{
  "num_hidden_layers": 8,
  "hidden_size": 256,
  "num_attention_heads": 4,
  "num_key_value_heads": 4,
  "head_dim": 64,
  "intermediate_size": 896,
  "vocab_size": 2048,
  "hidden_act": "gelu",
  "norm": "rmsnorm",
  "norm_place": "pre",
  "norm_eps": 1e-06,
  "positions": "rope",
  "rope_theta": 10000.0,
  "rope_fraction": 0.25,
  "qk_norm": false,
  "attn_scale": 0.125,
  "bias": "all",
  "tie_word_embeddings": false,
  "parallel_block": true,
  "init": "normal",
  "init_std_qkv": 0.0228,
  "init_std_o": 0.0,
  "init_std_up": 0.0228,
  "init_std_down": 0.0,
  "optimizer": "adamw",
  "learning_rate": 0.000883,
  "beta1": 0.95,
  "beta2": 0.95,
  "weight_decay": 0.13,
  "lr_head": 0.00474,
  "max_grad_norm": 0.5,
  "warmup_steps": 211,
  "schedule": "wsd",
  "decay_fraction": 1.0,
  "decay_shape": "exp",
  "final_lr_fraction": 0.1,
  "batch_tokens": 16384,
  "max_seq_len": 1024,
  "doc_mask": true,
  "z_loss": 1e-05,
  "train_tokens": 151900000,
  "max_steps": 9272,
  "dataset": "wikipedia_en"
}
Each number is 128 + 24 x the weight over its row's rms, rounded and kept within 0 to 255. Layers, rows and columns count from 0. Numbers have three digits each. The size before them is the row's rms in percent of the matrix's.

# down: layer 4 MLP down (transposed), 896x256, rms 0.0279, rows 639-738, columns 0-63
# up: layer 4 MLP up, 896x256, rms 0.0397, rows 640-739, columns 0-63
down639 072:111125125127103110112103149183128119113134110133109135143134099137133161163084128117111142110083130155100130138147097151121144156129105137100124074106138111129129092075113145146123131134172145
up640 117:152161116107139122156140085097156128122149172148110148162086096172111107143146139109112125112141134122148142139080158123104172162161129124169148118105109102138119153122151159166148126134132103
down640 124:126140158144135117156130158127078159175151164096074109140119131172151137140108148177147154109139120100098125148101095112125085150077115152127104104083145123144133103128152092092140108121122096
up641 084:145134165141117165122143117096131135127146117111092112120098108170154076087103132109152132143136131166090128081127134129114177100156142129104142158160133173077127178152159126155116136112141161
down641 092:184120105143155097103141132178108113101119134141182119067152157093087100155151131131115091112146122122132113159147106153166123120146129127116157144092087167134130112099116147113092088149175127
up642 102:140139150126123171137122126090098176109159134095126125142099100103093080136115185181162147180111138106147109076146112138125122133155159127130082130115130146140098129109145092105163133105102115
down642 100:100142138107144107134106114125180153127121164117119104128110132146080147093126089107103180119179112131151130117134128108121159143143127084123140158188101152152142123134122130122097132146141133
up643 123:134140104125118134108155151154155101115108118122113127143104116138078112108172107144104136140111094117139105182094127121131119135115152143154111112139134112112152149156090110173126165136099139
down643 119:139128136136133078164157183097136093068164145115098134140116125121136171202108159146123107086110109097102093116110114163160146151143144164137097121112091125106123142122146129153205141159145108
up644 104:166146139098160184130126176084112149164149181131144123093129135116137137117153122129122135153169168126093170126152159137157096133159138156123109109151095157064132142096140129139123135130111094
down644 109:157125093121105150108109089121141131134111126100131120115124107126097122137089101129095172110128121151159145159138122104101096119131136074112127106172107122182118140122102143152151111121092120
up645 087:130077136130110154128165161145130142102146139110137101127125138145130112120135134152135129130119142106138100155137124113142124155104092099115149123113067119135148113136172094137177153150109148
down645 083:100150114135115115132116094115119069097121134135095162155157109138147161129134106138157115158151131140084140144113129138126127132155156124151138156107152138149151135111128104144111115142149148
up646 101:124118130118187127161128121151113161132099171112154116105120145103150100123156134140116139172147165152136094131123132100116096204157151112139160158107131164139118095130167090093183134111137194
down646 099:124127097163142145165106120120100168135141104131090150114108091138169108100119125153140116145096152097104168193132106112135126108136103124133113195115137102097132144156091108147148157162124114
up647 102:128132140134173134110151155164181148123167147144134163149128133122127157127116091147138140128156129103093144122096149123091127168136120132162134164155103150120105143113166101124129140144138124
down647 099:172139107139116140119138138104135117116113134119124097118146135121166126156151160152125109139134155133150088105161121119156132117152144144143137108147127114143112106147138085109133103130087162
up648 097:145105114116184147129131128077124114085103076138078134139059134169123125123103127143135116150157156133136163169093136117137170159116163162110135130111137097131123154179147109175102077124105084
down648 106:122128118106073107047096125141171084181118145101140151120158114089142135108140126141099120159145127184121122118145108104127133106156129104128129167082089156141176166106133119105149150123127157
up649 086:117121147086150130105089125131081138168133120129144116131157114098123116130127080146147146155138128131105155122099120115154115141115143110179167128146122169097107125120100128148129136142111136
down649 088:096073141159130116115149113112144116132115135117112144146140144090133167147094134130128096086152123143169136146158135119121094117117142116119096136098104093149147132092199111096168146173184126
up650 088:131133139130098126133128120128101144120172132107116084123093132126139124138171150171164124147148127093128100108111158148146115097120156116130161126129165145110146140172118113138178153087148142
down650 096:132134114140134133107104117118102113112099100106170157107110131116094145143144126149129094115139166159094135126115063128172110133138101137121160125145112117130127101115093113111159096105134098
up651 092:120141159165149096122146116132114175166128129091099144125106152130152111154139157126096147197075156083150165137140110130108108125139135131133135091124132147113100181150109143110128157088125107
down651 095:156124107096149121155097110115158122110158134138143131126137074098078102148118159095149145118118125155132130114145138091107108106117133145104156126162121123164151105114086132104125076134112141
up652 116:119168125094145125143138124121145132109130123125065134114111116131145132122129140182111126082158111133115137147103114135114156114123110155146112128163117113104137141112117110139144099136110111
down652 122:137179135088152102090094135105170151115101111110133131081103147095074115120143110149099122149152090107100164158117143109102134133118121110077119117092141148169154169138125120115127118114128118
up653 097:135150112149141148140103154138144134099166122132124122139114160158121131106124119135101188106171101146142134180146138136098104165154128094100145126123119129064102152146136175103140175136114154
down653 090:141107122100128170155103089164091141164107084141101136127158120127139158162116114178129099123136118155114091133111104107116076099123132156089114065110142134109117122107122105142084105142114116
up654 106:166156105116147119106082131131134152152114135119153114142145117128127122166102137198133122123168140154165095189072104119115135165122146087116131098135134105092095116122120130140132106115133149
down654 106:112109151168118095146160155136109131085141171100086150111113122123143105100118152122124158102104099131119132123105134154115136111124141146135151146129109125145131141123167158120113120173153128
up655 102:140131141109126155116132120121136117115157124112156095116133173094100146111102126110113159163152101123096137114106141090124112077117144105168130135186113102151126150139151131113138139095093128
down655 104:121117128118151138117114140101127096137141115121139126089113129115125156134148154153115122154128166124149135164139152160137158143146161155108148149124108139128115133154123121148119134110110134
up656 094:113094124131118099096144147125121154138180097117103122110127162153106110112115119149151146140118088133144169136099127097155115101127123131155154125136144117107080142154154140121129129165116162
down656 093:139148175091170129090131106119143105119109119167122150128146095104130099148132145138110108131156131125109152086116069156118137151127100110122093162113084136103178131110106184106093140058111116
up657 120:114164146129141139119102123099123148093103133129134112101116112125137124132138150160077138153148170134111113141101139108135131136127135139128119159113084151123184130092147099129127139140152090
down657 120:181111125161094111111090170124131099114181103129150115149134141096111117152127124095125143103120085135101102136118115111089100128138136084110097123124135168102134128162134098171103122117122153
up658 092:077162135165116124149122127091107130126102156104115090108094123149131123134225132146089148153139146115108146153155121120111122188134120125148128132130093116144130118121161103146149117088134133
down658 099:139132184102109118131119103123138164119128129125121132139092107136149125135110152115134108123151145116135144139111085125179183130112176171145126157107133086127145128126122127138134129113131142
up659 109:119106134116142134107143156120150116123099159161129112151117136101109126086080128128132151174162112135190146152104135132156123164084165181113099148111143122134075136131175135117146127127140148
down659 113:132135095104096110087160088139092127151118077115117129086116120111142118168182129124155128141108161112108134144155150133153165154127109139112159091135141115116139135135127084111071113127097086
up660 088:174153144121123159111151134134131146162165099114122079105141138122144096155130145116131180142091153148099125105125100097115110095149149139148109153138157157106099134179104137121122132085103105
down660 096:101144131121138116143108095085154132076143109138131140069137118122144191125113142149111163113130137127165153121127140109146141163113157095147146079116070132114113115123150147154135097080112175
up661 091:120159128111141149094106101098139125146153123115120075112126088116117103108160091167110108109179109104103087088155172134122127131159130122121113175143140193086152118139098135113138092104086118
down661 095:141112160118180105131111113155137119148135100158152124081104156119125137098067162110092134126107103105143127160093131109126120133138121121128144094145130103156153160123130099127107146147134082
up662 104:072135100122150144153139115125145091144092119111125102137135113119099140097152147142108124138179141124108125148092131163109140128126120120141140154096103125130148143129115109149085134126105164
down662 109:153136164159160144140115142100117117118170103124149118093135124135123146140176132136132156145148120139127146108160158138112143104126102165141135122109123138124115130133087125116110084102161103
up663 101:141114102156152117144126142145151168140134133118114095149096174110075120127092106140119138129126154095143148132114159134156137147073135156141145135164125120116120152119154117100123161129148157
down663 099:171107161129112106125116170113129120127132154138073150108107098166158108107162120103129141110143115150118105117106121123130112124153122109133112130154123160107148118186104130115162109080109138
up664 102:117118166126171117122110139131067099123136120155127092135122108131139103119148123166134118128123116143136078109148171119139144130141091069084130112141120165108116176111177117152144146122109168
down664 097:182152148099109117095144136137117100131153090118103150133123167127121110084104068122117124141096113112116175117140114139144135141104176126129163147097135126122185146154143128092089116117155123
up665 107:105112107158143133128159141139112081143166148120087105099135132119139114157112145108136174178150158147125111119062125140113127114126099167132198170130125160107149105171122111111172164107146111
down665 102:149138098106137108127097110101093110127146090117151131115069125128126173133125113156116143122119116138142156115163112147143110123097116109087040084143137129121154155117120081146156124190122169
up666 106:157105124142128151121134132136175149141122150142124087118103145168139150175142089157110123134138112150133139210167126105169139164113112134098129119172141126151102157147110123136135127083130132
down666 109:184146123105093125138136099115114119150145150162127126120142147120132105135140172135126150137102128093121100110120119107157144110162152150174130163146131124109127135097114155141131102133120093
up667 106:120125135148107160134126108112114141079102180075088133071147129115128123171154123138170142175108152107169131179150151113146087105112107142172132137112109093119115130103166125171126158107115105
down667 103:154116141147119145139133146159070129171136148146104114125089147130138134114114087121112143160137128106136144101104144143137165126114099119172101129127095101158148157069068130103100120172108135
up668 111:133151170139164135098115172090119111123152120114144122086147115131129133103094145172100144141147093097114100109130119117123159136130113139118108142148135102128127151158154100132138143132106130
down668 106:140130140128101126110129184115132138152134160166096102117180164141162108116140124135145150165119083113113138106116147136156151099113142114175162158146118176103110153133119171101089135127131133
up669 098:157105125127152122134151134118206108144124168122130144144117157140114104118108083159135136130162094158181084129090117139090125151126156145136157131133121125076129135138109132154129155136131099
down669 098:116142141114120128150111175124108146115154081188132178096111119083101101142172161114121118133120117114136177133109115098161120070176088109164160099124094104129115149105143143139120152151151126
up670 115:128135160133140120128124167157129126138125105111167120152111142116065115126119154113114131107164144133113099138109122096127121160133129065123172126133130189127110131144171109087111125119114131
down670 110:151131160107144135177149106130120135119180153171152148108148108181199129113080146149103151121133158123086097113151113179161095193127126114113087126134110139116111154074129133146155140110164126
up671 111:165148114117132107126146098147176128092117169114095152114094137172155100159147135152096124113074121107122096132118104124105161153148108115177143111124117103147150171109113128130175125126130135
down671 102:123189150113123148123145101123143158120157114135126144138125105080119143117096133151152158103137133149081178132139142131110123135092117134133160159080111129111111149127116159121084101135186160
up672 093:129107154131159164113150179116086147111129170085094129152081162126118073190108166136166128190093102158124154161093096143091123135151125117121160140124116086129131099118101143111110086133110151
down672 099:104139133139092124140100125122171119139156091128158127143116093133109179072116116149058086139146157127103141090167140113127151135106148132145089140139094113122179173110159080165164153121137144
up673 110:176160139136105084131136139102158103135150153142136125108128142094115135082110118091142115138113126093111146147109173125139155164128142122150162146114132122140112129133159112138167147127149067
down673 105:109127116148099146106138118184078126121065108090136099132118127156154133194140111133124087142144143152126119140115109109124138144138133094147122124134111139093142088115114156132078126126132156
up674 076:111114145127150153110105130109162132137118108103133108084132164150115077152158117165074134161128163102112165149093158090111154172171127132163163155166114122102113162151118107125156179114080108
down674 135:149102180111157130124053128122142165129150089134130093056091170127120077154135117132065164167140146118135156129103132098145141144151124135154177145146101121104122163145105090115172136088104123
up675 096:124175102101120205136098149112158127106153158103120130109121134097130131149151137150147131135125158142106134158123136117140104164117137167157116160188082102088127079153145122164143096117077110
down675 101:119089139161135143106107161126116136090161142111143133103104131128142140140146145093081170135151157099112105118179126148109170117157115123124136141111121129092145139080100099079123137136181126
up676 116:157136102067140119108125156140176151111145122130126131117133142155110118107126106117133127129166134111094123179069139136126113108097129094134154137146120100087143163147171111126131118129107139
down676 105:105137114117138145106103125109141158101066162111153098123119135118124105144112152134111150132130134134147160125114096121105162211161139116139123103174125109170159134045139106166162124146137148
up677 100:137118133123115144103146172144140138123124169147096092112109137169099143114120119126086125115108120128146130130092183150099148155107192132139169134141153130110138125179136120123138157137129123
down677 097:075122158125151079136146076116137130122129146127147151158141099142116120154130170136131127121107145165130101143155136121131155118172124129122104146138094085157116114114063117151095162154158141
up678 120:125137117140144118063120174146130107130119135131142147127110108133084138125148145116144126173148121124144089079110163107150133161129142086153130113117084129152144205131138161124148166132101124
down678 122:123126103134121163146163138140176091108171100146075135144136131136160166103132130170096091114130109089151141136121125144112135142160125100137106076109142136144127088147139148148133126123102083
up679 091:158100136136165116108093143080096122095192101102127124119154151127117136172149108138107124100164142121118112139116128125132124119157119100102145132116134144144099169160086150126130120089105137
down679 090:174145183124132110128152125128142155102109101105114149124138177097110102078110157131110104154077162154118107132121096122131139126096166138138153125103137099111193130112168121070154128102139148
up680 095:109110097128120143165130166129184112152148167082147108137137165112114121134138140141114153196115134108090136141147129097128144151151186114149130124106132135120122159135112119141108177117126095
down680 097:128125153097152170123102139168152171164146137138175152102098110141123125110142170136121111116147172110136119112115093147129117094149100140121157148139144156131113137124150118088105150092112122
up681 100:113128113093134149151135099080110140098173138102121134078082122146106133147112133108135139128144127137138098132058139124120078126111148115094134155151146118117108107124171098125130143120110149
down681 096:103114186109128114080106131129140114106096073117142141148145143107128107122160131115161154164123136113108092091139160142117121119125150148150169127194104129126176154164088116138113095097152104
up682 106:085150159128171121063135155111127131128147111104133139137143105110126122118177166137124164138204102133109116139173139124154174175167164164123107108117082156113120137139144105155112119106137134
down682 093:170120097146124123175110124099095148156112122148149138089130119098128113117126126092135094155103112112161130146127139141134105078084113096116143119128102167161125147141127092099131135098160127
up683 109:118162092079165138091159145096132112119144132118133139156145123146125142131161112132133109146121117114133115136097156132100117136150145118175117128151143178088106132108158131122105135122137085
down683 102:141140106146107112123219124159115141134139153118119117130134132085125121132129111133160047126087134127122141120123112101083168111119100136111119157133152136154114153160093159153159102109139112
up684 095:105117136109170106131109124107126163148126149141085082065120173114111083175102157137146149156125130112112153131146142154157156163098104155145141124142139117122123152142125117117105119113140125
down684 094:137129106133104135136109132128167111150101130105182148191127109095110125107162111100134143148120151131144147109157110149137076091107127110117153137147116108134149131077118122146161148074171093
up685 106:130089153118138140126153145138136181134112149156133106111120157121125113160118164098163124179098127112151133132137136113127124179121135083101179119113136132157149154148117139143143166123137118
down685 111:112124136114085132126079126109120129096120114088148126145161110121115109106109098091171084163108102116091107169117100133088086130158097142171106144140154121171169108158142143097091135124141095
up686 087:102138124065114130117088135133135145133125136161129129123121136153116108143132140134133075163120154149122143127092138116141127139144131142198142119129140139077105135117079123159102140145138140
down686 089:081117113144135147174165155133162110099108078077184141152177103154137153104098122103136113099095096101145154142155102146108121135117111118130116157100100126137159138123159115143186098111142135
up687 114:128130100126137140130149152107165127099134150115109116141100117157103108069144142153105129110143107114168116123111151134130123131163214138111143122113112136112120092100143137112112175148079133
down687 117:094118154076173117159145167140147129106144091124113130133129096125135169102147167159117155142110164104108160123100107130146121151107130138120125150121114125112170138109087088117152111162103102
up688 102:173136142098149169144120138118104112157132113152126120123106115170153070101113119107100136121156155093161125107138158130124131068108106141157174142160074129106112149132143146116128176139089116
down688 103:069112134134132127159109073123125137119149100150121149132128127149101120141107119181130128111110116161102139137112127140159130131141095131112115122137117131122128107114099117130110084118123177
up689 104:128111185120121151106105131105160129146104157133136113113074141133108168146140144131110117147106137128132094147078125157114150127095156122180160118143096133095149146138159112138098130128134145
down689 102:104111106167131124120122131143131145148134125084145120125133057146128124144109140110121133172097117125106076102123161086122087093159123128147102080110129116132122160087114093123151172122099124
up690 077:106113133142136137111120118112130179114098147105117113107101163128119110176148130093068125165101144102102108113144126085163116123130139125121126108139140097102167140127120120139147099109126133
down690 077:109127108119139132153112136111092130103130115130149149174174112130105172106114160133144179130150111115134153135117138147101126140103152149137129143097170122137114081144145074159105112122126131
up691 089:167123170096111145094155157125154104127180114100149044120094140103126122111126125141121129121130136120102095111095163160117133109148099103099183164116139240079116138141137136138177180085125165
down691 087:156149091123121092107092111138135146107144128117105153140126116092128161130135124107109131209140132121141149130104107107107121176121170179159122090147147108152141112082132101122093135128153112
up692 100:136105093135159122096131147116124101118135158131114128129137177119100107133156146120132140156129155127148084147151168112123104163156137081127145149108099135148080103108145132097104170125101107
down692 108:156132125107118160123118126085133141113157092131104117089127092101139154125130160119161144135147160127113158143109125120156122062115112125106137098140150130125161119091149145091171088096093122
up693 078:108112136095160173113105133141127146118137128097110093108113157149125106156173120130107182155147154121119165139130167121120150168171146174128105155119107169104089133162149118136145185131126108
down693 139:149110181093162128124043134113134159130142099131130091049092153131116079155133127127069171167140151123133156130097136100152140139154128140153178148133100120107119153152113083115160130082113120
up694 091:132181171103142141126114130162103131119167133125082130093085160145123133149118101132168122149118155114126089126149147121146145075113161104113112114161159164128092116143116154137107062131134131
down694 092:162122175131140129132103175106080137147109101127152131128113151144132111113098163112092136132124118112148139100124117158114115135133120150109146143116124120096129125119132113137159135075050128
up695 093:191100142097114157131128140157082117134113124103099100118102088139114121134145117111084153132141114109161141144132139157131142150120121112152101091125160096118124142141171109158145147129127152
down695 082:147142113127137099150081129136125112096161103108130135114158154123154145128119159199151114101124118113113075122097112135134147100107121131143169158133104093141138100152061155114122075108142119
up696 093:124132134124110100119168132128116109105179165123132099111092116114090086123141138152154134112126127130124090114107182109123076145119135106094104146149130155136114181156125095160142111118128171
down696 101:146122154137145116138139118121163133147105111132133107103185165167143133108150117130156140142137163139103125133115120094149159099141126144089150180135128091115131104133120184153115150132137107
up697 095:113158135146157152127140165134104134171143118132106086124143169122114124122136096118122148154150141147172147145095128146123125174118112151128176109121130112108129134164135109115155199085132121
down697 101:191135138130124104129130139141109110100108100123129147124126068153132077160080142125093188104120125152106177094091129148176132094139143100152167121160124170123174146083106130107144101136167122
up698 092:131112192117149135127116122123142147126116130118081118117136124104116128136090104159124155150105119107181098118120153134118150144096097170100128090131118151128037127139120137154124130115136152
down698 093:138143133157110130105114136166158133153108123127133104104155123157142125125180118116141132112125135116112178178108095141152078131160147125200164148146103085123142163090138151099118107158122134
up699 090:159135107163140161091079125139144096180084127110112106121107092152145141129118093175137106133107136085125076164116132080117131138133133114144098142154132105126099176188080161127132165109091095
down699 081:091120118125071132136111148166138137125168104132133135118148117098099108093099149103120154113110104174120174138143110177180096111145146144164116119109134139107124143133168150119142113146180120
up700 086:112123173081134150094143126134127166145110129051134108138136125119110085139162121139102118102126120130129103155152107076115152130091152129114133157168091122100127143174168160153102130111119111
down700 083:140141102153112092098110124119138148095103092111120112122137097153161119107113101114126119137139140146119121126121134166169093175115121110166095075117155115124168118099118092103160114139141148
up701 096:105131125110156150135115130135102111163100126118152100131140115130147138115150159122073127124116139109122165168112140149140131094131148118118152147115103138103126156161178139175124146157126110
down701 103:139122140154126155112127148141100135108196148121140142101124131106125117155081095107145125118147142138128099088108121093179137135109115151148151150143109122134110123111106137091159098076124155
up702 098:097110166151148101134092127178144130113135122117109104082137117151059124146105121118119165140121118130130151117088147141152147146152126136130202127145116140127118137157119160119145162099120144
down702 098:161136143098121127167202139098139129099127150139144142163152134142132114131100147103167128161171125161142117128108079138120116104130108093115118171107107126136140150106126097141145106103116097
up703 097:138127146114105124144077119121117111133142114153137132102118166167137104111088117157148114115143126112078130122102141130131151106141117117162116120153139135148058159116124107141143135148122116
down703 094:132136088147117165088141149120152137106126123115088098113088151107095128110121142128120157146115148098178155151087160178146132129110143140117109156103099080107162178092073097154094109118111120
up704 095:107151125114114140132157170150116203143138183131162110081105124142099084145117118087107151123113132100118150178121139163145141081106100150147129127112145127138141171175127106146120105122123119
down704 096:147105137081139130140120121164125105113129054128097113160155114108101152124120132146167160148082145163126095152110120098168105131127138131085148165130106159137135130133103157130187116110152114
up705 095:089162142120144154121123136113125163121129133107110076103116154082119141128126159117089148120128123119185080134144115093137141095123170143132121134092124117117118135129138092117115128141057145
down705 095:118141116130122111159138151126149085103130121133116168102114096060101104107122129115115165153124094101120113088076105146145098141128108088131140099141118132132148121105091140132098150150133085
up706 106:142156136104134123139128134116169133122136097081112132136108118112118104128140193125094119135109133112125094131128120108154153123157118104168137164148097134115134147140119138169161143138098107
down706 103:108181116161140121108081100145194143140123083148155124106088172071138114111129097122102132114110131158091190142085123130118149148128135087094114133156145116137101117077097121120092117116122145
up707 089:124129131092153175100149100109132135093135153139124118100096126120119083150156112106088126113169145115144077122133195129140136115139132171169114160115136188142120129121162151126134098142106158
down707 089:115141107138109132088143148095162145138097121092165144144100111105115169133103153132141125113146142136114130145119112132147082116164123118100129107132079090125110119127130137150147152148150119
up708 090:131133113091132160151124153152196122114159127125142131148107123113136127136136105137132125155120140153120138112118110138124191146102158198110143139131123159072085143153137112164120114110129143
down708 096:124147105115097097125165156109098151139119122131136102116120173098149102137179116081113113117155124127154089126135101120159105111116132070141132104124121092135126095146092108128132159128146107
up709 091:120142096142154120151128116057125162154140121145115060100135136162156134139152091103124134139171158122095091134147187141087187171166153116122121136097112140133124131145166112138148169105140140
down709 090:131133157129130140147118155124169131124118090055111135124121129115127149157106184154131095103096150119155142145127073107155117129082137167118173095126084130145092103102099132092140116128082119
up710 096:111131062165161126153139207134141136124111126077088115162103113120135105116141113116131119130131094150134121111116144114117078151117134145133112115145094126123130130120101133103136135139102127
down710 101:161135178091122126140129071127155151094166107127164107114150115101166163125134131129100104149121130132142118137128129117127153114143157118132154150120152171107124081085103148093118127107152154
up711 105:146110153101148143125140132078125084109113138068141123147103136154172095088169113114147129158082120098109124103103155106114156090139146118097128112165122090123136135116117122087118166100101118
down711 103:089117146146139103144111193117137137107116115150149106092144143099103166176147139124148144159155168127083161120137158146143108124108106143070121164146141167138065105153148103126160114154133150
up712 111:072113100137147152100123160141118136124096132144137119147122161127116111138156109130086124167130129139109122185106148111114111170097162148126164136108158100127136121111179100140113159114078169
down712 119:106094150131124118142087122142096112122160132123125152143104076157076092107128123135069150109138118087076151119122089135147151153101127142120161112131148135132097155122141141158160119138091119
up713 101:165098142137183092137120127096095132099151141117136087142136161159093120118109140097093118133170125118144157131147174108133138144170148148131139108130117154122136139162139158106133160092111128
down713 103:119144152111155123133137082115161156092100167148138131105097128103098134115134126116105129121159109141151138122118095112127157152094147121120136129133134148112129102118109076152145129133140146
up714 111:133150182172109130092121119120116104165117139087129160138092139179115118102149104126121145132129093127184118161103151134123136127136143099123141126110141132113136179159180119114150136110105146
down714 114:099166133121161129167114130092085083117143113130126150138172120101136133114161129142122155108170154170129107062086158122145182149122139102151134133071127101137099155129114118123106103128130089
up715 107:113164119117128118146131138138114129129121102121119126109100137157121101152120127131083152132114095099189149097099124111153141170133111128136133153140132123114124137126158091132126133134136090
down715 106:102095133123108128141112127145093145130127164107137145153089127083142131133130142079136140116126104159144120119090122176091121171115141122140079122100123127158122196149109133142142118175116130
up716 080:125155100128098126138142119097121153129170122111146117153085137123157109151154151163127149115124124117121051142123164127123105100175144092108126144124136137087107148131121141144153162146128094
down716 084:125105147093123139114127092139140124144066136158131136126121153137133131115137107133147121128088112158095152133143146133099140090099122136167151136103199167147126122125091123113165144083126119
up717 095:120146089134152121143140133092152054087130196145108115161117177133120136158134098154121167136141148119113097101118107099129157191167123137125155148169135139152131083134126104154135117107124152
down717 108:073174130117111138126089131127104135124115124161124132125125107096135094126090137137130129128112118087121128125135144113099133126102137083105107138083129108114111125112144103143106127179123148
up718 096:133133103088119126135117143135071151132142157120126118091126152097132138120164125160120138161117175093091112112148148097146105142154142151165118172090114107161136100117139139094135136103123117
down718 103:181137158160123091173089144146150123139133114144122135133124127132109093101125088151087108127164092114131150169137099094170147128128140102081123100122084135113098124130108131122144147104129109
up719 106:120148151115140135153111134121125117155101188121102108093129142107150129152112160104124120134169154135166151108128117113140131134156114176105167169130132114123077157162120138148147168107133157
down719 100:158117111122116146114098119129054112151138141131089140154171165130107136140095168125105137149110119150087143150123124135093100143133127117141115093127121119123157160124162163089078143100139119
up720 100:133164156115133136136148124122147126118135146093157103091131138124120116105144077125134143108103136118174139113147130121095133120132192182138140156102150183123131140127110137151109152129144117
down720 099:108111141061153120162155080131140158154120100155179193159167185118111129124130153122138083160127158101117136173103121125123125100137097139138102131145144123111143128121118119114135075131157127
up721 099:112136103144145134130155146119148124122126113089125064077098147090067106109089136134105148128138074097127091124128107144138131132161159110150130138126129150148105146158152112127137117141132144
down721 099:125178098108139099091143105120151136132109139118125162139134111171172097111128133123103131125164133123145120125108131126103128168091167163107155162087095137130140114088109122129142134141115061
up722 117:150138108132142155093146137142157133124147134116099120141123107151131121117120125138145100156085086109160117080128184143128166123151150132167143109173146134130127138139081139150109098118119104
down722 108:135117118167127130132180138100149126118130139143121118179155116125136108124120102142155045126147104174151133146121141134097135138134105124116108068128138146126106109132130174109113132160172134
up723 122:118140109116117102127130113119162113130111105112116059132109154107124111095150141168104114126110138094145157168109148123111193144149116135175132139134121075168121140136126141119162146133122091
down723 116:167163134128130137107095123135141118142119098131116117131114129126094169129148138101111167149109110107114116140125139112114131137161161087109105143064150113105120140127144120138154131108173101
up724 080:138114148067126155108153098126185159123170124121151102117117138155127131153170162114142093135104131151144153147111125081122143153130144137169119126144104143140116130140176107157113134156095085
down724 077:144134112128165149108188096130089121133107131133108144173180119116124181134143112145168095092149098127154126134125166136113120107113099148103102083114156130120117081109112151140089137176144093
up725 090:109123180138149156159148129145138157147113139114098129123093096146126130164149061173113102087121153134132120174106144102126131154152143130129128149160106104097149134154154140159122164088133113
down725 088:163114125166092116119139106194112123110109124133162176160134126117122125110114110114167098161124110121155134171110134136124101125127116131148155106144085110160071115120131118133109113130160104
up726 092:148171127097146150139154123112131134100142139144096121104120130146101136128128122095136158153129138094115148111149113111134157136153159163149144148177131107176137131150132152109124122152138102
down726 081:103164115136110102125111129109131130136092116115122177127093124083138100166116140111152142132099082146121113156109137116126127110124136172168150135119119125105154100119125104133072150079120151
up727 114:138143117112149116128114160140153115144125154129130107184142145110036105156111141084139133127132090165163083158117125116133133150147093095127151117119082112107106167127143129129118144146123167
down727 111:163106144106115144179125091074167142165161126123130145107099111156137136099136119117134141160128125082113125097136151171114143153115119140127089090136160106124162126145097158183104141097092110
up728 112:126106144098163108119118169101146123113130126103130144138075124181127076084139125150086139126092139125137122142069148147100178133123126100118120125157138166133122120112138140109094137135150161
down728 112:131099118131127142167156115099151133125202161096116132112160108109144146191115149123120113128126128116134126152124098149130113161134106139127121120185138148143081080095157088118122123128114155
up729 104:119153122085148095120114152148144120150140160116111172088144122132130137140140116166107127127158108103135121119106166132107213143143123117133118170150108155084085132137097121122148155127154131
down729 112:125123135147145156099130137140140131105137112134116096139119148147131140129109142117120102162134117126128122157162149110119089146153135150105149118146153128159137131152191136099157118142086129
up730 092:138141125141166161134134136095197156109136172084111133157131151082123138130133091189113110137098186163131107112110133136139117130148146130114136162152109154139096135111141144150142174124078127
down730 092:115117121140074123132100138112167170107123103173171137137128139119125152122135103127119173127154136133108121132169141119154114089138153124143126153130120126170112103125121131119130105077095124
up731 085:092113081140126121142138147084131136131135151131135140102099125125086111167128146155125143149109140057120109131103134119087103153130148158100142124149149147165103109087128120129135102107095107
down731 081:101136153105126146110163113136118157100136075128149113133164143110137130121110172098153129073142098190128112103127119151062156120108158115132140112123130092136135144134104128104154102132145098
up732 098:112088102128134129143115115116112177077119117121103113132091157154128126107129123166141168147102135148143138176114132113126114159110153138137148108112152137138111103131154136132157104162094113
down732 093:136136168158174119103116108101123096138161153158120198149136144123148129128120093167128097145109119161133144102107124126132147115140107098086101167139095110151137168127122134155164097087134155
up733 091:121099110170161134120138149125139137125137108144161146157085157107125140157148114192067143164097126138147116148109117107075138171119107168118110109117142111114122128115124087156207140129149103
down733 092:108193140132117108085125107096087076132150167127111100114113109124126110138111153072108124113134149149135161109126093126141140128089151142142168165127176111147118108120149152085071108150110169
up734 081:103150135116126136146107153143135152165136132089118130111135115083118128116150134152092119143150121076137109108102119140128156154100163174141135132127150121124132109121140141143138148085129104
down734 075:132105140101130111103118150122101158117155119117122129121164127143138155132131156122145117140187098119118121145132137145137104087075122113138112153113135138092110127134115129114113105112099122
up735 109:118135100128124116172130166158121174135147186109149120097108144099132143110150133167078148134125142147134165100127147111139117147164151113172171164120133125145089092128146124144135147128135138
down735 099:123108151130117097160097147103110150129109144146135131149158149144154125111156117158113184131097116132190114142107132181146154139108097121138057126124132138115157121094139079149144125124132116
up736 110:115148129120175120109122135062126140113140122112096113127155147151130138121149112152142110146163156150128137158143136099142126137135135139158143122103103131076069162114137131118125134150127086
down736 104:130107164129088103150147130155186143148110145111122113136146137088146110115151099110136113136090148120124103103105108106142149137146115127133152105122158098167151121141108132161097124156077162
up737 101:077126139121125184096138166133137129070139124129149125151132163132069106137115110125141138130128092115091145139135188119117173119184140128154122175089132182092102138141146132116132189137147149
down737 098:133117129130106134123174064111129091170158140136132133170152159132163175150167138131122049118136138140144122130119109137097117171093153131130078103155128103153105167130145121130131116139121120
up738 130:129123125124122182124099128118122137123127107094123099117113155115127143121136129110101123114195121158145107150120180114158145110099142115154133102148084139106124149162142095152108123145093114
down738 131:181108085113122086102140173153134137138137089096131109146157124126119132140182166116129148094124104092096137156197153127112088160130080120127133124109122138122175094111126108139109152102132075
up739 093:116143096120118166151126144104117135148120125140166089100132140138111118167159159158143148113134110109115184160125176174143144122138152119151142136110155123151145168128137082110137136135142165